Weights of a small GPT-style language model, trained from scratch on English Wikipedia.
Size: width 192, MLP 576 tanh GELU.
Each number is 128 + 24 x the weight over its row's rms, rounded and kept within 0 to 255. Layers, rows and columns count from 0. The size above them is the row's rms in percent of the matrix's.

# layer 4 attention query, 256x192, rms 0.155, rows 166-191, columns 0-95
size [ 93  92  95  88  92  93 106  97  95  97  95  96  90  94  94  91  95  95  85  91  84  94  91  89 104  87]
[[148 114 146  76 110 110 174  95 163 122 125 146 109 132  88 114 146 119 140 132 147 155 110 109 157 110 166 107 126  81 103 106 138 101  94 135 111 105 123 119 132  78  73 154 126 159  99 150 154 149 147  85 105 119 134 126 168 154 144 114 127 100  81  65 131 104  95 110 131 128 166 107 147 136 170 126 140 114 120 153 148 124 119 156 110  84 166 135 152 139  92 134 156 132 104 150]
 [159  99 113 141  95 144 103 150 120 169 126  96 137 152  94 138 121 115 114 169 126 153  95 112 145  93 126 148 154  68 106 159 107 157  81 143 160 161 120 119 112 138 105 174 121 112  71 162 128 144 153 163 110 115  97 144 115 135 155 123 101 147 119 108 164 121 117 117 126 126 120 103 158 109 161  82 127  91 118 143 154 109 134 143 125 132  87  89 127 125 151  88 144 101 134 149]
 [111 159 113 121 169 104 121  93  66  87 110  80 133 127 122 116 135 124 119  91 105 152 126 118 151 157 116 117 167 110 119 165 131  99 162  83 170 150 110 124 126 145 130 161 119 161 190 107 146 124 166 130 109 126 149 138 163 181 119 102  99 130 153 124 162 115 117 153 114 134 125 130 146 120 107 117 113 124  87 121 132 102 105 125 124 141 118 135 173 141 155 119  91 117 104 125]
 [123  91 163 111 132 157  67  68  93 133 117 130 133 167 104 153 108 139 145 139 115  78 123 112 143 134 192  99 119 141 143  74 110 166 129 109 125 109 105 125 124 133 126 108 111 183 106 139 155 131 161 114 131 121 156 135  72 105 150 164 102 129 147 147 129 141 132 111 129  58 175  74 130 112  66 123 120 114 125 166 127 141 129 106  98 111 137  97 109 150 145 138 131  86 158 135]
 [123 159 155 150 115 103 132 136 103 128 148 126 158 136  99 151 125 146 137  97  93 176 181 139 113 151 142 143 130 102 160 120 141 101 119 124 176 120 115  78 150 121 142  97 132  67 145 168 121  82 113 131 117 118 165 140 162 111 186 135 114 134 149  87 132 113  92 144 146 118 155 144 124 167  74 117 134 143 105 135 109 114 133 149 105 137 132 120 130 109 158 117 140 105  89 138]
 [115 151  84 113 136 158 155 171 134 153 124  92 106 125 129  65 117 130  97 111 118 177 108 131  97 114 110 130 108 140 103  78 118 137 147 146 149 181 118 112 130 127 159 120 108 125 110 164 104 124 132 140 169 117 155 170 144 161 152 104 180  94 128 105 120 122  82 138 162 137 133 142 144 131 178 141 105 143 111  96 136 143 160 147 166 164 143 112 123 108 142  92 129 129 173 102]
 [114  94 110 149  88 146 124  72 155 152 147 129 136 124 104 109 133 127 107 112 143 131 108 128 138 105 120 143 133 144 150 155  82  81  74  96 129 147 156 118 171 149 118 128 116  95 116 172 134 144 122 102 119 135  73 135 148 124 137 149  64 106 109  88 116 123 133 101 147 111 133 129 101 107  71 128 118 163 128 114 115 159 107 135 142 136 160 132 110 108 196 116 115 100 134 124]
 [113 141 140 151 108 132 138 104 102 117 122 131 100 158 135 132 101 151 128 143  78 132 149 122 155 152 131 137 153 153 138  65  70  99 151 188 123  92 109 123 153  88 124 141 113  76 172 153 160 137 105  91 132 119 115 100 125  98 125 140 122 127 140 109 148 124 134 129 150 151 149 102  83 134 128 107 103 200 120 127 116 146 120 133 130 143 171 113 139 165 130 101 130 129 121 115]
 [ 88 161 137 141 101 155 151  92 123 101 121 120 156 135 124 157 195  85 130  76 114 107 165 104 139 139 117 142 182  99 137 144 159 111 173 106 133 150 123 118 104 163 117 119 129 146 148 181 148 114 153 135 117 120 133 159 142 134 111 104 112 152 145  93  97 137 119 181 128 138 130 101 110 130 123 144 148 118 122  85 110 144 128 114 140 127 116 114 144 156 126 136 106 101 146 153]
 [149 166  92 126 142 176 119 132 138 131 135 138 121 112 149 156 184 118 159 149 132 141 118 101 108 125  82  93 152 116 156 107 102 125 146 112 151 142 111 160 124 107 172 148 136 119 140 157 100 147 126 131 120 150 159  73 111  69 134 186 118 151 132 121 106 132  59 132  77 114 118  86 127 141 114 122 154 127 114 143 132 156  97 131 142 123 120 141 115  81  71 143 156 115 112 113]
 [131 126 141 183 133 114  87 168 114 142 157 100  94 114 146 123 149 128  85 143 136 140 126 153 138 128 164  99 100 139 119 101 110 122 152 100 136 139 118 105 111 137 126 135 132 139 137 120 131 138  69 109 102  95 183 149 129 151 120 132  50 105 130 127  90 127 108 105 166 107 148 145 110 126 131 110 122 121 141 161 159 152 175 103 122 136 120 112 163 106 166 129 129 126 124 137]
 [104 147 105  80 136 129 184 143 129 104 132 127  77 129 181 125 160 130 123 171 137 123 164 134  82 141 114 156  81 122 132 116  97 102 113  66 106 144 134 150 124  56 139 177  87 135 151 119 131 139 149 132 154 126 115 121 109 154 161 109  96  98 186 114 104 161 112  86 136 134 142 141 160 100 150 105 135 131 135 106 131  82 143 154 126 156  66 132 135  96 103 134 148 105 110  99]
 [108 114 105 164 146 147 109 145 111  97 119 108 143 140 142 105 110 165 138 111  83 141 151 164  92 102  89 145 110 121 169 134 110  87 163 113 124  84 158 155 164 113  83 138 121 142 105 181 130 116 147 138  97 117  98 146 138 110 126 127 133 121 152  95 114  84 143 103 176 147 105 125 136 133 187 115 159  82 169 119 114 148 173 166  88 118 138 107  80 101  93 134 120 148 133 141]
 [124 146 150 142 121 120 177 113 106 159 134  90 133 184 133 139 163 104 145 127 174 109  72 132 149 122 114 135 131  92  87 157 118  76 166 150 125 167 128 140 112  95 111 132 132 119 155 158 152 187 147 149 122 138 126 142 121 102  94 109 112 152 112 104 176 174 114 114 153 130 103  78 109 138 129 121 139 139 101 105 126 156 168 145 140 135 139 121 139 170  85 116 128 172 124 109]
 [154 165 182 135 149 133 155 150 117 101 143 163 147 115 168 105 144 139 148 133 126 130 130  68 193 142 124 159 172 130 132 134 161 173 170 108 107 151 109 121 109 150 112 145 116 103 140 113 129 178 125 122 129 136 123 115  90  88 181 143 142 121 136 135 129 141 156 121  95  87 121 114 121  78 146 148  95 120 121 111 138 127  97 106 171 144 166 134  66 114  98 153 142 113 147 113]
 [ 81 150 161  99 145 149 158 107 136 106 124 170 129 127 145 122  92 111 131  86 126 138 101 140 107 101 110 149 100 108 149 138 108 114 131 173 104 150 139 129 154 102 191 144 116 164 112  86 137 129 108 159 118  79 133  85  93 135 121 135 137 126  98 131 192 148 104 135 118 108 119 115 137 101 117 111 169 131 121 138 124 145  80 113 126 150  93 129  94 119 118 139 141 134 116 106]
 [143 128 121 178 133 102 126 133 126 148 127 120 137 152 128 150 116 149  85  96 103 100 141 136 118 127 116 172 140 112 166 162  95 154 129 149 107 109 148 137 120 139 140 115 142 128 176 142 128 146  89 120 122 119 134 120 122  98 120 142 148  94 149 142 157 153 115  97 132 114 126 127 116 142 112 153 154  71 147 142 121 107 109 164 111 138 125 129 102 124  63 136 114 131 143 118]
 [100 152 124 131 126 102 123 157  99 118 141 111 150 130 100  91 117 147  95 109 141 142 133 155 115 132 135  90 144 115 178 122 154 112 109 151 131 114 176 139 171 159 165 103 144 122 137 114 124 142 135 141 120 136  76 114 104 152 102  76 150  97 137 132 164 115 124 159 170 133 141 128  97 107 154 160  72 118 107 151 107 129 140 125 157 125 130 157 137  94 136 138 145 123  99 174]
 [126 123 115 121 178 119 114 180  89 134 115 109 132  99 103 115  88 120 149 147 113 140 130 115 129  81 154 128 135 146  73 151 116 187 103 143 117 116 138 142 136 189 127 142 138 152 143 107 116 109 156 102  75 127 154 150 102 147 149 123 106  97 123 107 112 147  84 133 130 147 125  99 128 110 108 128 116 138 140 162 164 162 114 146 148 168 134 155 136 133 164 153 136 129  92  94]
 [131 129 104 109  89  98 130 108 177 121 144  94 140 146 173 125 126 146 158 119 137 140 179 142 161 133 125 159 151 140 119 131  91 135 145 120 100  91 113 108 117 125 137 122 113 145 149 108 112  69 117 133 108 172 139 107 131 116  95 151 134 159 115 130 140 133 127 144 115 158  80 134 116 133 169 119  99 122 152 139 106 128 137 163 158 129 128 145 164 124 125 136 114 103 135 154]
 [109 128 138 135 111 151 106 115 152 130 143 118 103 129 124 115 119 159  97 130 123 143 111 101 110 119 109 137 121 110 106 107 154 113 145 139 141 135 160  89 142 157  83 156 148 120 158 151 173 169 112 123 141 111 130  99 111  59 100  90 120 124 102 115 141 144 131 109 130 115 125 129 106 149 106 139  89 123 115 122 141 123  99 146  90 164 139 133 133 135 174 160 174 125  87  82]
 [186 175 142 142 166 131 140  69 131 104 143 164  89 141 112 116 138 127 163 107 127 139 173  93 125  95 120 130 107 109  86 133 128 149 132 108 149 139 168 134 130 127  91 139 121  83 125  91 166 127 116 126 169 121 167 118 107 135 128 114 112 129 120 107 169 132 136 111 167  94 171 129 111 164 110 100 130 129 115 111 100 154 140 117 154 112 129  99 150 142 112  88 128 137 159 162]
 [ 66 107  90 127 133  97 129 129 140 144 126 136 131 153 155 119 144 105 141 166 125 174  99 152 154 126 153 148 113 143 105 116 157  77 158  92 129 133 147 124 121 159 155 129 145 139 134 101 130 142 140 126 123 142 124 129 135  96 147 160 154 119 132 128 124 102 123 167 143 119 163 131 123 113 140  98 101 135 138 119 138 146 124 137  90 135 174 109 121 136 127 117 127 149 101 152]
 [115 134 134 138 110 142 115 155 103 127 119 123 161  99 138 133 131 117 112 151 157 115 129 121 127 117 155  76 113  94 140 111 131 127 139 111 171 130 142 117 140 154 157  96 144 101 136 119  98 150 157 185 141 136 141 143 142 130 119 137 139 140 101 117 110 152 133 156 135  91 129 111 104 125  94 175 136  98 118 148 154 115  96 125  82 107 186 107 141 180 147 155 115  86 116  93]
 [ 92 122 144 122  96 139 159 145 120 101 165 146 102 106 126 158 110 138 127 106 103 133 137  79 139 184 111 156 136 116 129 124 104 113  97 148 138 135 138 145 122 138 126 145 166 150  89 124  83 101 131 110 122 165 151 121 116 133 118 129 140  99 124 153 101 162 143 102 115 119 112 101 148 133 144 141 103 128 163 122 130 108 106 141 105 130 108 127 132 126 150 119 114 110 126 118]
 [144 136 114 140 128 158 113 150 105 115 133 136 105 113 124 152 141 166 156 146 143 120 133 137 135 162 168 130 117 168 143 110 113  99 155 123 151 140 120 106 123 128 113 113 136 124 152 100 117 183 126 121 119 118 153  72 121 128 138 143 110 151 137  82 134 110 117 149 120 144 126 161 142 139 138 116 164 116 114 141 160 141 121 131 149  75 119 136 167  83 154 124 118  73 155 116]]
# layer 4 attention key, 256x192, rms 0.161, rows 166-191, columns 0-95
size [ 89  86  88  85  89  91  95  89  88  91  94  92  87  93  89  92  92  89  83  84  88  89  89  91  97  85]
[[126 124 136 131 103 154 131  92 140 179 120 143 128 164 125 135 142 166 157 118 159 135 123 154 133 132 154 140  84  97 133 101  83 143 141 132 106 123 189 143 149 143 127 154 105 112  97 166 148 101 129 111 121 139 131 122 128 129 135  99 157 129 112 127  92 151  88 105 143 127 126 136 126  99  95 120 116 139 138 167 159 141 131 138 132 113 112 114 137 118 142  82 172 122 162 113]
 [100 126 126 115 125 157  73 150 113 119 116 106 160 181 109 117 127 117 117 132 132 130 119 131 132 128 134 115 160  92  88 101 165 140 122 105 110 127 104 109 126 133 104 161 133 132 135 119 136 126 161 110 152 169 121 136 145 135 158  69 138 103 111 161 176 127 106  99 146 143 108 112 114 154 114 110 103 145 134 154 136 108 116 121 161  90 127 121 133 119 155 118 121 120 120 144]
 [101 159  90  95 123 153  87 120 137 149  76 121 182 136 166 110 110 129 141 132 112 142 129  90 132 157 161 192 143 115 160 134  97 101 110 139 121 136 115  85 118 161 118 118 115 109 128 136 114 135 112 104 135 143 147 136 140 115 153 121 111 141 157 156 169 132 151 134 116 127  99 110 127  91 101 117 166 173 159 158 142  82 126 140 105 132 111 110 153 138 126 146 106 124 117 125]
 [138  99 180 124 108  95 129 100 112 117  81 120 151 115 102 143 157 153 167 135  83 128 150 142 139 120 144 128 135 149 109  94 119 135 144 129 153 141 117 115 153 104  88 139 100 149 141  98 131 121  99 113 139 138  93 102 134 103 109 115 110  93 129 107 125 164 140 135 140 111 123 118 156 181  69 148 153 114  96 108 118 121 162 160 123 146 136 123 181 148 118 135 149 100 117 103]
 [136 115 114 114  99  80 111 160 109 137 142 134  78 108 128  97 111 131 126 141 123 191 138 162 117 117 123 173 135  96 151 111 145 157 130 125 115 142  97 157  90 156 147 146 160 132  78 136 125  92 135 104 130 135 181 139 157 124 136 148 127 122 137 142 138 108 138 149  92 165 116 134 189 156 125  88 180 172 127 154 102 144 132 149 135  85 159 151 115 112 140  89 133 124 152 133]
 [119 177 141  95 115 156 165 152 126 165 147 138 105 114 121 111 131 133  79 106 156 164  80 136 123 135 155 108 116 125 140 101 115 136 128 106 119 125  70 132 145 152 173 117 135 111 125 158 134 148 143 138 126  76 161 111 106 118 120  99 140 110 131  73 127 130  80 130 166 116 127  96 124 152 155 163 127 123 116 131 117 102 123  77 167 156 145 117 164 112 110 105 169 119 141 121]
 [131 122  87 118  92 146 124 144 131 143 116 100 100 154 142 134 105  96 123 131 143 130 118 144 133 110  89 159  92 127 105 117 111  75 110 136  90 162 142 139 150 104 140 133 115 119 131  88 150 151 110  77 151 114 128 135 125 124  98 165 130 146 174 160 165  96  94 110 131 122 135 172 125 138 147 103 138  87 118 106 126 157 112 134 126 100 145 163 180 162 151 134 105 151 127 183]
 [123 117  86 137 133 117 134  77  87 147  96 109 119 155 122 102 126 100 122 150 154 138 111 119 100 142 103 121 112 144 176  87 140 112 176 125  72 131  85 133 119 152 187 181 119  67 109 144 115 173 105 116 135 132 157 126  81 139 176 119 123  74 159 135 139 120 121 143 101 101 136 118 149 137 131 120 165 118 124 134 125 126 136 141 118 150 133 122 156 139 176 113 148 101 139 137]
 [131  85 137  90 129 151 120  62 155 152 121  79 108 101 135 142 165 108 164 144 113 133 133  95  76 134 126 129 139 181 126 121 113 143 114 144 128 139 129 135 100 155 127 147 143 130  92 135 141 132 116 137  97 109  93 174 144 145 103  96 154 156 141 145 110 125 121 126 128 140  93  79  89 149 183 135 161 148  78 139  82 140 132 182 153 116  70 135 154 134 126 114 108 132 125  98]
 [139 192 121 139 124 137  86 133 113 159 151 164 162 135 101 157 184 148  90 157 115 130 141 129 133 116 124 104 141 142 105 126 115 121 122 127 132 131 124 142 104 146 184 132 128 148 119 138 155 142 102 175 136 130 160 116 107 125 144 135 152 147 142 142  74 103 118 119  96 137 100 116 114 139 134 116 115  97 154 147 121 134 133 150 147 164 132  74 159 137 122 126 160 115 105  97]
 [118 136 170 111  99 132 113 129 127 130 144 136 139 131 133 134 142 141 107 124 134 117 105 112 126 177 103 152  86 184 155 108 129 100 135 122 134  95 102 123 127 103 116 132 120 101 187 123 121 119  97 101 120 142 151 145 103 147  79  99 116  93  80 155 132 144 131 118 171  58  88  87 124 133  95 147 117 148 102 114 162  98 132 159 104 142 156 139  88 112  95 141 136 122 114 111]
 [108 121  97 124 154  91 143 128 110  79 120 116 134 117 173 153  84 144 106 118 125 143 105 129 148 158 111 179 154 140 130  95 134 116 138 102 117 104 158 123  97 143 171 124 141 157 177 114 137 102 110 120 171 139 109  73 148  90 124 104 114 143 139 130 104 114 116 160 114  99 126 140 106 125 161 117 160 102 172  95  95 149 157 171 154  94 130 121  62  97 130 119 129 144 134  98]
 [110 104  94 125  99 108 117 141 102  99 155 109 110 119 141  89 124 158  86 141 107 130 110 137  64 109 105 149  89 162 169 117 112 121 118 117 107 121 137 126 144 163 135 130  90 146 126 140 142 165 118 123  81 151 108 102 136 167  69 199 128 139 110 145 114 137  96  96 130 162  89 159 139 111 138  94 146 135 141 123 122  92 170 114 156 133 143 109 121 127  99 126  86 132 133 117]
 [133 143 110 148 127 119 109 131 141  98 100 128  96 150 146 121 153  97 116 125 145 176  96 126 147 134 164 118  94 129 149 169 148 149  97 149  87 125 122 123  79  85 108 113 100 154  34 125 111 132 142 111  61 150 146 139 148 102 165 149 156 144 172 125 127 107 147 133 183 108  88 111 105 141 154 100 123 109 172 115 115 124 114 120 147 108 148 141 101 132 176 132 122 136 131  92]
 [119 148 163 157 162 132 163 173 116  93 141 144 110 111 115 108 139  91 150 150 152 112 122 113 127 153 124 102 132 135  87 126 170 134 112  68 130 143 120 104 123 148 144  99 158 142 136 119 133 141 125  94  88 121 167 143 102 117 132 155 116 118  93 122 100 131 166 125 116 119 120 150 149 121 112 136  73  93  92 148 108 150 147  97 177 157 136 143 101 145 146 161 138 142 160 131]
 [110 129 133 118  89 129 105  97 135 162 162 153 146 114 175 154  96 126 103 155 130  97 124 146 126 121 191 145 146 143 117 142 151 117 119 156  94 142 110 105 131 152 108 135 125 118 137 130 137 177 135 146 175  65 110 130 114 122 143 120 165 154 110 151 192 131  97 139  96 128 122 133  97 106  62 139 155 142 139 136  93 111 122  83 154 125 117 109 104 123 132 132 138 163 102 118]
 [144 125 105 139 143 103 109 114 130 143 123 133 101 144 113 144 153 142  82 148 171 123 153 139 133 122 138 143 135 105 126  97 127  97 131 163 118 117 123  76 118 148 125 112 123 111 134  82 146 122 132 124 137 133 129 132 156 140 121 145 168  81 147 167 133 136 143  92 116 141 164 171 131 143 112  92 135  72 144 116 103 109 147 155 133 103  92 147  80 171 170 134 149 136 150 156]
 [114  86 158 136 105 127 114  91 121 142 111  98 102 157  89  99 100 152 128 142 158  97 123 178 112 124 171 164 164 107 127 120  93 118 165 119 150 135 139 130 131 136  89 151  98 138 137 138 158 115 113 149 138 139 118 129 132 137 134  84 132 104 110  87 150 119 130 158 129 111 119 128 125 104 162 188 123 138  92 139 111 117 187  99 144 155 169 129 143 140 123 146 153 166 135 146]
 [157 120  67 162 176 109 125 150 110 166 159  97 126 114 112 125  91 115 134 150 143 173 121 118 116 145 108 167 155 149  74 134 125  80  91 131 170 154 158 115 129 133 114 193 148 133 157  98  77 145 156  99 126 142 156 128 135 114 190 111 102 134 122 101 117 127 112 171 106 122 115 133 128 137 107 173 130 139 119 146 141 134 162 149 155 126 127 131 129 114 116 122 130  94 125 136]
 [ 75  80 123 102 142 122 121 125  97 173 118 103 114 129 159 136 146 139 135 160 140  97 110 124 126 112 102 127 102 116 127 115  98 151 184 129 163 120  90  93 148 112 106 144 151 176 151 115 158 128 111 161 145 124 106 127 125 103 108 121 117 121 137 104 117 122 127 143  71 134 121 112  99 108 119  89 124 122 128 145 103 134 114 131 116 109 143 116 164  89 145 115 109 125 173  89]
 [155 172 169 129 106  87 107 155 189  81 148 127 106 196 144 113 107 142  77 145 112 142 112 119  98 138 150 117 135 116 139 174  90 122 154 134 172 145 140 141 106 168 102 169 147 119 120 161 170 131 131  52 120 131 141  82 102 125 132 143 130 131 109 125 116 136 107 121 101 156 140 100  97  85 117 133 105  96 124 112 166 136 136 145 119 115 117 142 165 113 121 155 121 131 129 165]
 [ 98 133 108 125 135 112 109 118 154 100 116 155  89 142 123 144 130 101 176 140 118 109 154  87 135 114 151 145 127 114 114 128 108 160 110 105 112 129  95 136 146 119 140 134 111 138 128 122 147  97  78 107 113 146 142 174  54  91 127 165 187  88 119 139 156 116 136  94 152 125 125 130 123 117 152 135 164  62 137 120 120 108 124 105 141 141 136 128 163 103  75  92  86 112 120 114]
 [118  34 118 141 128 129 120 133 100  95 143 140 125 110 137 158 161 132 143 111 123 139  99  77 150 142 118 130 115 116  82 132 125 102 154 150 132 138 134 112 123 116 174 105 131  91 120 117 154 141 147  68 101 116 105 145 136 113 157 143 123 116 111  78  95 138 102 119 157 172 133 114 143 139  83  56 159 165 111 164 124 135 115 114 155 111 165 136 118 108 118 146 119 167 115 138]
 [146 104  99 128  88 121 132 116 142 114 134 132 159 133 110  84 138 103 148 113 100 156 176 115 113 128 125 124 102 108 124 131  95 114 144 137 164 160 118 105 114 141 117 118 152 175  93 142  95 140 134 155 139 104 142 139 144 125 120 171 123  74 132  94 107 141 110  92 166 121 135  95 131 146 114 169 158 121 115 149 152 145 154 103 121 141 149 157 133 114 157 165 113 102 140 113]
 [114 114 114  96 120 167 178 135 157 153 141 186 116 129 102 175 113 117 149 137 112 151 115 148 104 148  90 146 154 109 112 140 123 129 135 157 176 154 134 138 141 135 132 157 110 132 138 108 183 128 120 149 155  99 134 140 162  96  75 105 138 149 115 110 145 134 143  71 100 123 101 118 129 105 167 160 118 129 148 110  99 105 129 125 164 176  88 167 106 143 155 122 147 117 134 129]
 [107 155 151 139 109 146 137 140 140 107 134 146 123 115 130 128 157 109 171 171 152 136 164 146 127 134 103 121 121 132 134 159 173  70 178 102 138 150 133 119  88 155 104 134 154 125 135  97 105 149 109 108 129 115 167 114 129 141 126 140 119  96 156 112 132  98 139 119 125 166 123 109 150 107 120 135  96 176 153  97 133 150 149 141 115  89 136 156  92 118  97  79 169 118 114 115]]
# layer 4 attention value, 256x192, rms 0.161, rows 128-137, columns 0-95
size [ 88  78  90  88  87  91  90  79  87  85]
[[114 147 136 113 162 130 136  79 117 132  90 153 119 131  92 134  90 118 139 109 130 152 122 121 109 111 110 120 112 117 115 130 135  95 118 114 142 126  98 102 148 133 154 116 122 128 157 139 126 134 153 145 153  90 151 158 125 155  61 116 119 122 116  95 171 156 144 160 110  90 117 146 119 113  98 100 176 139 175 100  92 138 135 120 154  68 112  69 140 145 109 116 103 199 109 172]
 [115 131 113 118 148 134 131 140  97 131  92 151 172 162 136 146 101 103 155 129 135 147 158 105 164 134 155 148 153 144 124 118 113 105 118 133 120 137  92 145 146 129 113  90 113 136 120 137  79 104 160 126 153 112 129 160  92 131 122 145  95 155 127 117 155 138  78 155 185 108 138 122 104 110 121 140 117 132 117 148 131 161 158 147 128 105 145 135 135  63 135 116 136 146 164 109]
 [132 121 113  69 139 113 120 144 115 156 119 107 123 122  74 114 126 119 111  86 136 115 129 127 120 122 116 124 128 104 150 158 124 144 155 133 120 121 213 128 100 151 127 175 151 141 162 140  98 133 125 116 154 141 114 106 123 156 105 120 134  82 136  74 130 132 141 171 121 129  84 134 174 105 109 114 148 122 172 100 164 132 142 128 116  87 149 140 151 138 119 110 186 136 114 151]
 [127 136 117 118 104 129 136  79  94 143 103 136 157 107 158 149 127  77 143  99 115 119 151 134  95 120 182 181 159 122 157 112 126 132 104 113 156 126 117  87 141 134 153 136 114 119 112 119 134 136  92 184  97  95 146 114  86 105 110 132 103 154 138 124 180 118  83 175  70 139 118 112 138 117 151 129 154 117 112 109 127 149 115 123 110 162  97 111 136 147  84 158 122 127  78 152]
 [143 160  92  94  90  75 137 120 121 135 150 142 111  95 134 127 107  92 125 110 147 188 118  95 109 138  98 116 116  86 159 110 108 131 159 173 140 158 156 124 140 125 118 111 120 170 104  90 125 111 113 126 104 135 100 129 122 146 115 127 164 194 128 121 113 108 138 178  84 104 131 112 131 105 136 128  88 130 131 135 118 143 116 166 158 107 111 116 113 127 136 149  39 141 176 124]
 [163 199 140 125 131 166 134 116 129 116 127 135 162  99 151 160 132 115 136 121 124 145 124 103 112 109 133 103 151 140 109 149  80 134 122 130 100  95 113 178 110 151 136 119 130 104 130 118 127 168 164 128 157 139 140 135 178 162 106 136  96 151 135 106 140 139  98  78 119 109 138  89 133  92 148 163 106 108 141 118 115 135 139  92 130 104 129 138 101 125  89 114 139 188 165 129]
 [127 123 166  97 139 121 140 116 114 137 122 101 117 117 150 120 108 128 108 139 106 155 146 164 144 127  82 120 102 112 109 123 157 153 136 112 133  91 122 165 119 113 154 155 151 178 121 121 123 133 112 172  98 109 102 128  87 119 177 172 137 115  76  93 157  84 116 144 150 129 131 115 174 151 133 128 115  94 100 108 114 168 146 128 100 134 134 114  98 123 150 109 136 100 108 112]
 [171 139 107 122 103  94 130  98 136 124 169 160 152 107 108 138 103 145 156 102 138 144  97 119 137 133 125 105 134  90 109 148 125 135 129 108 124 124  70 126 135 155 131 123 169 123 152 107 152 117 139 147 144 166 128 139 146 108 157 146 151  73 143 157 129 195 116 176 147 176 139 158 119 118 113  89 146 138 147 174 143  80 116 117 142 139  99  92 147 134 115 115 163 158 133 103]
 [159 138 110  85 151 184 148 118  93  93 160 131 131 121 153 109 175 109 130 135 123 178 102 127 135 101 134 117 152 176 178 134 134 121 103 144 145 119 133 112 115 106 145 111 112 115 129 165 138 136 135 117 160 117 109 172 200 132 106  97 130 130 110 136 125 157 104 100 139 149 101 137 144 132 106 134 111  88 133 116 165 143 125 164 134 138 118 112 173  85 111 120 166 154 164 114]
 [149 150 113 122 157  77 126 150 138 137 112 109  73 112 153 181 173 134 121 102 151 102 101 111 117 101 140 130 124 107 146 121 194 123 143 115 153 108 142 104 125 125 157 130 124 141 181 152 126 160 108 126 139 109 101 149 141 170 170 166 113 106 141 132 113  53  77  92 136 147 151 110 138 122 138 128  94 119  90 125  96 102 141 117 134 108 127  77 144 116 123  98 124 123 153 138]]
# layer 4 attention output (transposed), 256x192, rms 0.141, rows 128-137, columns 0-95
size [ 93  86  99  94  98 102  95  88  90  94]
[[117 107 129 150 138 123 148 149 151 118 158 144  96 108 152  80 164 120 148 103 116 135  96  96 149 111 155 124 175 115 140 110 138 149 118 145 104 111 153 168 105 116 137 121 173  93  80 122 132 122  89 121 162 143 121  97 128 118 137 103 124 158 139 126  63 142 134 106 133 143  98 115 164 132 121 149 148  99 129 120 116  96 170 169  91 154 114 131 124 118  99 132 102 128 144 134]
 [143 142 167 199  97 125 139  98 142 127 155 121 141  96 146  85 145 113 101 144 102 153 107 106 107 113 136 140  96 163 131 144 147 140 155 138 130 152 151  89 152 117  77 175 156 114 104 140 136 151 122 133 118 111 116  98 146 117 152 134 174 117 107 114 113 101 147 109 121 148 168 109 154 114 115 115 145 115 151 141 133 112 137 139  89 122 142 117 130 108 136 132 144 111  91 121]
 [114 149 130 166 140 153 149 156 193 107 114 135 119 125 173 129 150 124 106 114 132  93 158 114 156  96 105 120 103 121 109 140 162 150 120 150 140 107  79 135 133 150 148 106 115 136  99 101 127 120 143  98 158  85 154 142 119 116 175  83  96 111 161 112 110 144  87 106 133 114 125 103 109 154 127 134 120 130  67 149 118 134 101 131 140 132 159 139 113 114 159 123  88 141 119  67]
 [137 112 159 143 134 134 135 118 110 131 179 155 104  88  96 108 118 133 144 131 112 102 147 175 120 117 134  78  88 163  91 153 165 118 118 131 155 130 104 180 113 132  78 111 164 107 166 182 109  91 138 122 104 141 103 124 172 120 162 147 125 129 118 100 123 139 105 112 129 138 101 127 113 106 117 128  88 136 103 138 111 123  88 153 149  96 129 153 118 133 117 144 119 131 114 139]
 [123  99 125 133 155 180 142 134 128 139  82 160  93 142 119 145 177 177 147 108  98  94 140 150 128  94 142 143 166 105 112 175  77 121 138 121 184  92 133 128 123 118 116 121 167  93 156 120 135 115 145 129 130  87 130 115  74 132 164  91 127  91 110 133 150 150  88  96 118 126 145 143 148 128 161 144 145 126  77 151 162 106 153  94 131 133 136 111 106  87 116 109 155  83 137  90]
 [108 112 116 158 203 130 151 100  93 146 124 117  98 152 119 105 120 112 105 123 140 137 122 134 141 110  96 169  82 132 119 104 142 128 138 167 122 177 126 147 131  72 115 143 107 179 138  98 152 138 130 147 115 109 134 172 103 119 141 174 147 103 174 127 143 111 134 170 139 129  94 152 126 178 120 127 156 135 135 163 140  99 155 138 115 131 122  98 158  85  92 129 155 154 141 119]
 [125 138 108 179 102  78 139 153  91 159 132 102 111 140 126 121 137 118 127 152 150 126 149 139  92 106 121 143 163 156 147 119 105 109  95 135 119 150 163 128 166 153 141 144 146 122 162 134 118 126 128 104  93  89 145 114 112 124 106 111 107  91 153 149 154 129 127 106 111 119 119  91 104 131 129 151 103 162 166 111 158 112  93 134 141 121 148 144 139 160 113 133 103 148 105 122]
 [ 83  84 109 131 133 131 147 145 173 133 128  94  97 124 143 149 132  90 118 125 126 147  77 130 140 162 164 108 118 133 113  73 134 143 153 110 140 166 139 163 177 162 143 155  94 126 127  92 103 148 115 126 120 163 125 160 131 144 128 124 143 155  98 105 110 107 141 139 103 113 129 104 106 125 128 139 127 134  97 130 111 157  99 165 136 154 137 120 158 147 146 135 119 118 150 163]
 [129 130 120 151  89 104 137 117 167 165 151 139 115 127 148 108 115 122 176 121 169 123 148 124 148 139 136 141 140  89 134 137 162 102 154 146 136 133 105 130 156 167 112 151 146 143 139 103  86 108 107 120  87 168 156 133 147 143 167 136 132 106 130 109 154 139 147 133  64 146 132 144 166 119  94 140 117 121 123 105 112 130 134 126 122  97 154 131  96 126 145 159 143 118 117 137]
 [134 102 130 129 131 162 129 171 100  99  96 135 143 145  90  82 131 155 167 147 102 155 144 138 118 155 123 133 155 141  99 119 147 169 127 115 129 134 185 133 126 143 100 130  86 132 165 103 156 104 125 105 137 170 140 142 107  95 158  94 134 143 148 161 112 165 128 119  72 108  94 139 133 172 136 189 131 132 143 130 127 128 139 136 117 123 132 112 118 142 129 137 103 156 123 131]]